Each number is 128 + 24 x the weight over its row's rms, rounded and kept within 0 to 255. Layers, rows and columns count from 0. Numbers have three digits each. The size before them is the row's rms in percent of the matrix's.

# layer 21 attention query, 128x128, rms 0.166, rows 0-127, columns 0-63
083:153144126098104134155129160109071068139111127157111105162136118168183089102101149117121154125112146157129148178171105148105171141146132092143095131132110143128131116147100177143103113120131122
071:160121117092112125101106076134104162123167124126192112087111111117066194146170107094131120137148113127096130133113145118145098157069112117135118131136155131135143143083135128124132133132142126
081:109143126080121123110111110071122096102122134078156133117113156127132135132141105083138167151118138121102164119141145144125104144133132111170105140151146121092131136124144141103092123163160109
103:154092113094135151121148124082111129126094119092152144151128097158154105144165176102128116131138142128093116142156127121105131127116108092156129122125122122117137101140164135150115085146155106
099:113093130125139141154081128127089118114128137121136151172120085145098138153093135126108121088138135135121161124139154089096099146112134083155101116140127162145143110133120109164130136119138119
105:108127147102118099181097138105114113105108137085116113165137127098122123126100084118115118151112180135141137112166123142125121132138151134136072128146131160100125107128134123112147118135106129
094:109128135102112138143087118157119116190119132140158119119109153099088139126124128165098160129125162109132128131085159098122119138151073170082138133106127137146137144119156144142123100111127141
102:144129168092126128130098135170149140177113148123132113133117141114146175148109106116123144168154123122146144110110121142123125152103140091142082104127129145154103129078119088106141112147106100
098:138144145144099127093108141087109123115164133148091113104148124115130140118110146124147156118138096150102119123114127151132160125157122112055113134114123102094078122163095138153123145126132110
110:107167100135140133143093156132111088151127113175102104112118112110120146127121116142126135127122093121117116114074114131090152144110127148121158126084123135113150134123097152145136130128113090
112:134109114102135144140110134136144156149116116121117134151118073147182145089163159089142134113111091119175101105154140150091146133135152115158122101109125187181123126136102130118137158127136160
107:106112137149075137120168132144124129117151111146170123135118122096140125117101122157113128098127105100146161151181103146172081122121111117169137131099135126151155102146148170116134191157148119
134:141188101077106165109156085142128133123137109154100134111169153101122112148140168086129139133117112154119183121126145141133154111143130133135081107122150148119118178110126163111113174195122145
102:151103115099164147117100105100119132103147140138127153126130094099136119154094172126142139121106176107089121122116111092205136138115158065108132141143080122127162139133119151092121159082136151
104:091124150165158131151126134133130079159163089163134120128158137125119152117083129103161151133138122149116106127104098146083149158134124119171146138129125167100118152120115127142107141168149133
094:109141103147104138130139140137136130092094126101144135137084114065136132164155135116092109130095094146145130127079085133181125107168133118126134111156118098117095140153118122095111130133147127
111:161142086113112115100135135100094097083095125101134164127157100180163130087181127130120101128134121130108131116110128153107159107125143147160139124099118099098138111125137137169096139116164073
107:137136181137113125140079083167130135155143083106103153118134129109089102148095098149138117115155137154159146157130128115133136129103068119068129110147144147131123132120135139113137126139104128
091:109161159097139120098096107178110180138150137108111149108146135066103165157157100151129139127123129138154147125138162135139135136119087121124106114132169138108123126119145144103151130153111111
096:101156139113142098129122137159154141142186133134137131114123172138067140145087128144086141119112129178119118137112156114122148146136096142079130115115137123126163136143138136077149149117129111
093:122096126170127144110104143081125112135166114117146093117077095196152122105116138119135165120147151112144161127168122160117184127130165132106135156136099133140103119134126132125117099110159057
108:119132104102129158110156141103126175106126134100121148109140074139149119119147187165159139157116140115113125181117128140143132076150143149157110120108090116097127126104139149127095120133135070
105:118133117149161102118134142124162089161108131113113113091060155111156143117144125121118162196107122136119124113106085159138126134147134146118136154138125076112120094132115118115087079162161113
119:139134140138151133137118157133114160122164153090110104103122087122109136116099115131147189145144153093166089107083132095132122088093121121080126162141077166138155110126161093124110106147127125
106:121121108086096156148112119131166130135115119122138139139117095146096097125107084076132108109158153136112173125202136187119100142141110150144164127119123115133108114122139159115146161124128137
108:090121135152108144146165122143134135125127153121111195138167156139104090128123102146145140118174171119112102097144114117140093147176161121117115170132158148079120119144140106155138134128130147
108:129151142136150115171151123109132146119099127107115155143121145147131148142168137144124149129155168145098150121142074163109139135150154120078108142096118121141164118119111106125171105131129147
104:129130136146113146159148109137125157137123106127145093112138165085138125131075140161146156141128102121125110121140073140133110154130110054148172147154138111158115121118173100116100131124135054
099:124126127095108146171114121150145113145120127147163115136139149102143120079148099122127109127163127106095133145133128121125110135137106146157143139100119102115118117117115181102144099154138126
100:117117137102125170152158110117133123070143098123088113148148138114113121128137105126115122120159155129113163115120148109109136097188178168095125141139111127086126106119109143117136130141153119
108:151127085097130103134135126117116130132130129103167098130195156120116129095090135155142144135139137141120081153130119111150101115110106166147153132150148129158146083141136104089142183123122154
104:087100114119167139117113115086121149141133124131092161147110098150138101101139099135172106135127146162102130146146151129102156122145125170151134124171118090118135132082130148071145128135134091
088:133145138114133099119096111138053122112154074120141075151166128125142129131102118092136108133102140066172101103126137110135144155131128110117135102161106123138129066145129116150105102142125158
089:104094115152178147124165123131083112142097149119134096073107139169126148128129153118143109124145133127142099100084125141095089166180102138139134147103110127099159124100174115152112106133135115
099:138156133129077118122126150165127121124155120130085149171139137104126153145136095104097122122162119121113177167131176141129098124098109107113089126180158155162144142178104162152150145128100118
099:155149097147123113100113157075089141069093147109123114126112114134130103076152140156115125142141127115132091117100121130079149115140104162124126127107101066106138129105166131119107115122159101
103:186139140178136152101096115083072103097116129124136110108108107136141114080172144141124132121107110138138085127137103136115154092196101160123106135114116071102115115108113156151108085108171077
103:113163144131144151135106122181082161085146125174140131157125100091120141113144128133148099122110126183125155129138135157123129157141117132104111096150159114153150118143120129143148167188106126
098:113152106154166082135122091101161157167133164088074151099126160138132127106146102106129170157117138125127161128125084155173175136120149120127114142098045109107141129128118092145104125109149160
097:172133132146132118129142171143141150147164110144081128097147154106149158145189132133142144127164126119117139107134085145140158140146105145098170146094155152146089146158120109100152153130113134
112:090095099093086131136149177151154140153143119111113107130165117139117094147153149093093150138082117103125117140103101147153099128109089125150144130108137132102107097129117080109157143098091123
104:092119160140107136158177144134076146130129120127134132163128128120159119129168156130137089119112151121121114141144149133167083136118152140095099165137146098094179113149177115145133097110147126
102:119160138110159156078085148127111107149129144100097105098137130132134125125096152123110133131150113128136122136110179147165164144075146132093141101132102137107097142129162081160131137121119115
104:119106169106140120129161129119139132096151151111083124124110150118086094113110084148128145127102167146125110105080137120074123110141125118160148170161147121127151122103100124109135096096143133
095:103101147162123129116138148119121122142109106171121074116103109153152098099157127145134128141119101180153125153076115119122102134129156103145128090124123147127121113100108137135120110112127137
102:131099154153113153129132138115170116139104131133143171085090154147172140128121094113101170108145116114118141140082113127118132109103117096195162167134147142116163169162161141122123131118140103
103:134162115146115118136145133133172117132155138108120127120107188111131147175082131140175121140130135108172130095084103165119159121097126165132113166143104149132124104090125117134133129155094123
105:128062130174169114172140157119154153151135133103140144146121106131139139152133128159101142129110120082097145115134117096124107167109159147121157133123114153086120165147147149124129135125112096
111:169076089091165106105103121111160127167091138104125135114134165128115142156124123143152114119134146117153074092113106102151152137128129141130080147143124098109161109090146113146093125141145093
100:122121142128094102134146098127185144119142122114104137126130160091131142188130100118141129138068123183151182145122116142123108145113141097140123130144138177137134124139120145103150138143102161
105:158112097115109153120127142111101139120100093097126146182119101147212108101156144151125153112131128117097125131163122114125176100121109156117104126098126100122113133143117162116084129127169069
094:123101154108091087113117086151094090145111134088128146125125138071133149160132118104133136124137102123138113129128148135170114137087124113160119140131131132181171124131154081130144124162124145
093:135098181139100133103141134138165092131079144140127109088145153110130120102160107166152136089161106109148083146114147098152089147111103150169141150083138147112106121099137165173118104122135149
099:161122121126132113103147138119128093057134159140123134139099111172119078119134167115136125154127144154118126115120133139173108099139139128150109143136114119083137146084146139178130108141152125
107:104129109136131145127179152115121110094115165138124119097131103147146099151154147118121158162115143091115084127132076153154106096170126202132126148092136107091095098094127114129088110125158094
103:151109111127151115131138134098124091143108112143098149112132146155164145133134128135136143128152159149153109071167142135065138114146145170130164134109170115133072086144142098129119117118175151
088:124089082127095162132130130164148135161133101143098162102161136155109151149126143139129106123143116119121106135113091098079141127133149082075163132132134147099140109119139107094114137125104084
112:152129135139137156207113143082126134131120095133133122139108139093140164141134101082122128128119116090128149143185124144178150179163171094119149122172113119164156109103122131113137120154129140
098:170144090117143114087127136141130125080166164133102137136141103102134114145103115075145138129151083126154142144148130108133150137120146179110137114096106156138150119140093157163180148147096108
106:156095144172086164130094168156125110140128111150081134100143118121133152125123099136117147131098110117117173141125179091124084135131136112152138128135113146142110089091122131157119106153099117
109:121151114150083123102139121130132090115089117106099104130101168163139089113112148156112069119124136137102122088123148092129103109114084115132119142162148121098139160134141155121076155106133154
097:139128126141120111159132125127132144143139138143116134123137125125055155151120120105103112126150166118137138134088114128117094144147161124075155148115126102145147140158092145197165110133144102
105:141137137159104134109153118140141178130105116119131132089123153129152117154116123123100072124150173073133136127110088122129096117105132132078104158147100081091149125147190104111136156175125133
111:100086165117168134124150176139124131135150120093115123124081096145113134087106116109147093135136132098149156141125131148129127139113181139120153130146152133128146143137161111104153107164137145
074:108160114159127169133171172147171174123149104159150136162154150105121131119094117106148109111124132146138138145154142104126120125151120124105116089140167148152117159113094162120144132136106145
076:078203123159129147165152160130162133115125138152095157151133154147107098157126119140094118156144122174121149151170133121150138098149150132106109078168130149115116146151095146132146117170121146
085:130125102155127115095080105144097114121135112097118112122111141134163113114156157123116119146121143101097141090100098116121129142137167114114125165144090116110138106143158132164096119110150110
086:130122101093126106173145176124110142153126086167141094147138138093112152102143111124139101119167108146111126153100160143132100127131112123126179133119096103121129162091126103146147145109114092
093:097126112128160096166116136121112116111123138168116086103112130142142115159140149085099165151112138080091134135120074161109120141104165139098110147124085073127122088143132147128088116116162117
101:111118139093136148124107174120139158170106117140160130149099125107116140138119078130096131152140134150122129138123132112158136134106096163126151069182128138147116170156114163132152139142117174
083:122109113088149093133148104153101129161156096116155125082132115105138142105151141112087124122111118153118102098085120139110144085137128159101091139106127133156057140118086069104143116126142093
099:133171133172152108075086130167115120117158152097104127099142122097148120152119139132140118143070131142169141117083136118179111120146146130098151123115119113138097129091115119132103156111121063
108:134074066126158130096123133086145145095129127143094121088118164149100084125130122161132142132138119117138137134129063147097105162130130122128184143148137159148136111138128148122120114125111143
099:131079167136096187156120134140137146127101103105096113115158085142145117112146142117144151158146144117113126133135112108091141186137166116115135126109153123091144131136128139117110124139135138
103:150155135123103107138115099143123123173135123112153151171148104174125105135146136140101112116096135110121123119132124140137059108161141139139049117166111102110095110104128143147071117118129108
101:123114114107172130124121122106145099138173125137110149137082138181111140127175130132150150145166146160125116151118163156165095107133139150112149155123164147150159168132154094134145130111116142
101:097110148117115155132131129144114127111140106106133170129108088100134123071158122160149076130130103101091135142132133108163151142149121067138128139152155110132088147074089185111106162160123114
106:108131131137111151138119154133128056173150156133092159127163110114114092105129101107159170135098126119127138131147155131118110134102099110094155127092161172124078134160098122113101129131128117
099:087150179122123175124117091132145167130116119124101142166139112101136126151129156125150148109142076094131113141160119127142148115113162125143158145086140102112136099143140072116137143135108121
098:116134116141136162141140097134075089148157138179111111105132137151166108141158116161117161155120117105097146096115109166146108141162137122135099166118133150141097109115123115115137127162092137
108:138149140121122111113124125111107116138126135090099118135134139166120098105135157095108126131097123087111131110148087133172131127114132086162129132119124110079102065127150161133143130154145116
094:145101140139124134122159094086126099141100174093122133100073099163162098115161187095097149149115136115111137146172104110125140137118130121145103118122130119101129105150145167143110125120169121
090:123092113102122136192096133181135168146131085107135108137114134130120129133102116143143131121129110170121127104082153085103103159145124146106178122123130155141135161122136089098167113108090124
093:106109179119140158098145142172162147119154095176122171149153115140100142108117105169147111113140094128159133129115189114106120090121132100100097130154140153174151132120149102135141149174075163
091:121156121118131149152146103152129093141092140120165149085133126153154173150102129102116173135138093150153136092128125114129098157158121133129178134122144124127138099123131134112127106118125126
104:109115083149145132108165133114094109137115121118100103106123097147161124119150098079122145145099108083080136112121085113180139108149105129108106119172110087112121098163106130165090112089147142
094:159134106151155117155131116119124093131099152100101099063108109143161113126127187104126151153108133113105111111139087132132123140160165160136154152098105115079100111101119155124081102129184128
108:149138113121120093100127124089117121118120102147095138135125133180116139108122143144126140127078163155152109160134124173154114104130150125162116157100105134173150100152141096109114102093125135
094:142108094127140113130121180159117150188110117135148116161157118103100117162107129118135106124092134137135129125142125139111136129114120119188174122148120087142144110093162126104116122126123094
101:104129130097100158146094165084120108149097128153138102111123105131120098074124128078139143114099122098129153148137137116138203139108140099143150113087110096151150080092087154094128121111126133
104:163127153111107129114174091125114132120126133137108119149126133132100129164141110128127159124171104158115132132142151103091139131166125135131136105131120142174128108116137222159100123119131127
112:133071114146138116140135123133145161130125126163141168135130151149084125139149159097127108117111153126143120145136126136134099130147136131167107150126115166099123106133133089128154112165121095
101:169128120146124180137108106110152125076138129155076093138119113142127112126174157116097129131133132149125123112134092132158141100122102109148137131132169109130156098124139099125151138129129124
083:140145119149134126134134121124124083133149106131139131125128144122081136139134167100174094113118120107104099135140156098143132136130114148108107131148156117080100165137126129152154149136131158
093:168136093111136110144150147125138127107155111114144157129115172156141137085124127144150148144103128180145099137135137160131146067122075127158106125130125182139122155142169111153148137105113140
108:173093178111140148173115131118154157126123163124192096153133156130108118128144116152146135099148141152093137135162112129144103098129084115121166152175126146129111116085131119105120101144158136
088:146138098141162120117117100157132113115118152131160120140135111093120086094133132113129143116103136138090128097117170147087132130082143109157142133096128098106120126134180123108114151125163091
098:117120139152118143110115086121121137090095173096168103100093145123123101100125156117123116114127141112099104107146117136132138159136166144151127150133125110107116112128108117170096094082165113
083:122127150085136139135078111125116133105155111100130122093126104140086102130125140138145210144120153122122112137107151083109144107162121127121129136112168113137172133098157111132137114116109124
100:134143124126154149107106126155112116119140130122159131115167137100098127169127132096140112127160118163118148073140152117113110151087112164127121108129145146138112134120134097146157169123063154
108:129085138119110121116201154083135088109069135138118105087100141153154096100174129157125116140138161116101100139148137158113125129114116144145130154144127101125139101132171105170088091116159112
093:132147132124131146141114137143127111123154093183135161193142129177116155181123125136137125101134114145097117132122124123087094120090099117098120114144136182139137190157107109173162165134082138
103:123140110134096129129115145141143083110118162099118102103160142135145097132086107125107131117125152111143116142151134130134112116108137113156182134117122149132060107119094146170146144131122148
085:162099134088078162135126100156118104125136144139151161115143128109110145151097115160124137104096098092134075129123119108136135122083113108151130136134154138134141124108140124108108141122123105
102:097144138119087071093116144165133124135163131141110142098169126082112107155137136106067100114130117158126162121136144104146148101141152126134101145110140138093134129087119111154128153134132179
103:084135125126085145102125098131117134138128156117138157156136163133132089095148145146100117113140146114139122111186153096166121130088096148124123121151134136109103161176150169158127130117164153
095:154129113151123182144137081176155153110104142117091153135108120109132077137153116167113121145131135142125152141143110133151165139071144069134115107127115136097116124123103104136106109131106089
103:105104166104162146149094133164129149111074113075111145133101143115107130109122121128136116130127140149141129105154158107073119107130110049176089133136145111085170091126145111162099127129149123
101:104157115129154100115094100126165087140133125129115137123131100132111167172155096094099134164145050144109117102148089152137150101125145137156154127065101156125090150128112136115134130121099127
106:147164127099137154122174113124105086118138109148149112132124166163102108105167176156136119144145125114105057112118145133119119115146107153124116136115151090155112130101159089077136106113136125
109:113107155111136104070155128112118152098126124184130107138142106154136116139149149123109129138128123146140090106119142123124148187112139124174116115124103136131128112106153112145130123141152164
106:188125143112130137087105092111140104167121112156119163143126122139115174130142165162160127113120134119067145124123145146115153072099107102141129107178072158105126152135144132140104133176122142
099:100090125127159099139124083123132116129112147083139099094113141131088164124112169150128157128095185140101110106098156119128088173157133103120127144142097115130151138085132102129106081102157125
091:095076124098127135114108088146131115129097122089134115107120112139087159118111121155149114131137181097103094108103118129115079144156106121114158164177124118140156111135142094083108124144134105
094:124114161150134154157108120146196139151169129166133130167118158107133147116144078159130086125155087118146137174132114128151151120116150143129117128127137152148099164123134154116133137121093109
098:152174131137149134123115133120130113155136148138147130116144118137162133156123174111132107138118091200131150104142160128089154091135109128154083097136150134142168145131122094139164116145109121
099:129136140165121131145145156154119150117098117143143128165125132170142139132096077159110091149140159163155129126144133147130124131153111093105091100129123123141118147116094120099170151118097159
102:154157140096113156170147165117095125115104147150118142135136140151106099122186137145132113101124113129127103129135128122112131133099084134127116126154191130155141108108164087120164136100087129
114:112145152120102152129096114148125158139140124168161145168124143111126129148123096131134082094157114135133141096156178096108100140073094125131142115107173143178158139127130148117189158106086141
097:126138118165119121142168114117153131130150135164147122129113154116123150116137141139125135131092134152133119172079133118168129115156127163134121123075149145198092141135157137121143189132108135
095:136132131096146092135134114149063135181088127125110143173153140119121157108128125128101096133128144138089182116128144131132089122119129117142107124164114091112124150101135158130113145130168129
095:120078160109112171156119135120126165146116127145162154123141167133163175122163132192120104115157179107081129147138105122120114131167122116117119135153147085121174139117164153145123116128158130
087:119120157150114109125114155132132118071085118127167089129141143110139119130122105153125119102175135088140100117130196111152132191141110141136086112131127140091151170148117148152142122110132091
107:078089162125117160103154122167095159116096115114090082147103133140128111136140149118132119107103138119112105155134159131147132117149138110082082152159166063099151116138134131142102119097157119
104:151127097131115132106096151114176121146101151091151102105119074136131121134103081112122161127154087124135156128170093108104150130117126138115143125109180185125122131108115131146147121106099122
092:116140124091167076150105117180085111145139139144148068080129100140118126166123155155136157165120069133148156128139101147175123092098136130129130142182144142127110148109146103124111122110132127
100:099116134111142133097141116151103116134128091108159147135170102106100149122114148116150168117096174118141079129100127126084139107110126144116103156136071126141198137139133110081104154113169135
091:098116097116128138102116108132149132130166104138088145165090108145129085132119071113110077112106153140103145102119184153128154118101130119120108134125110114127128123133125122156145132103117172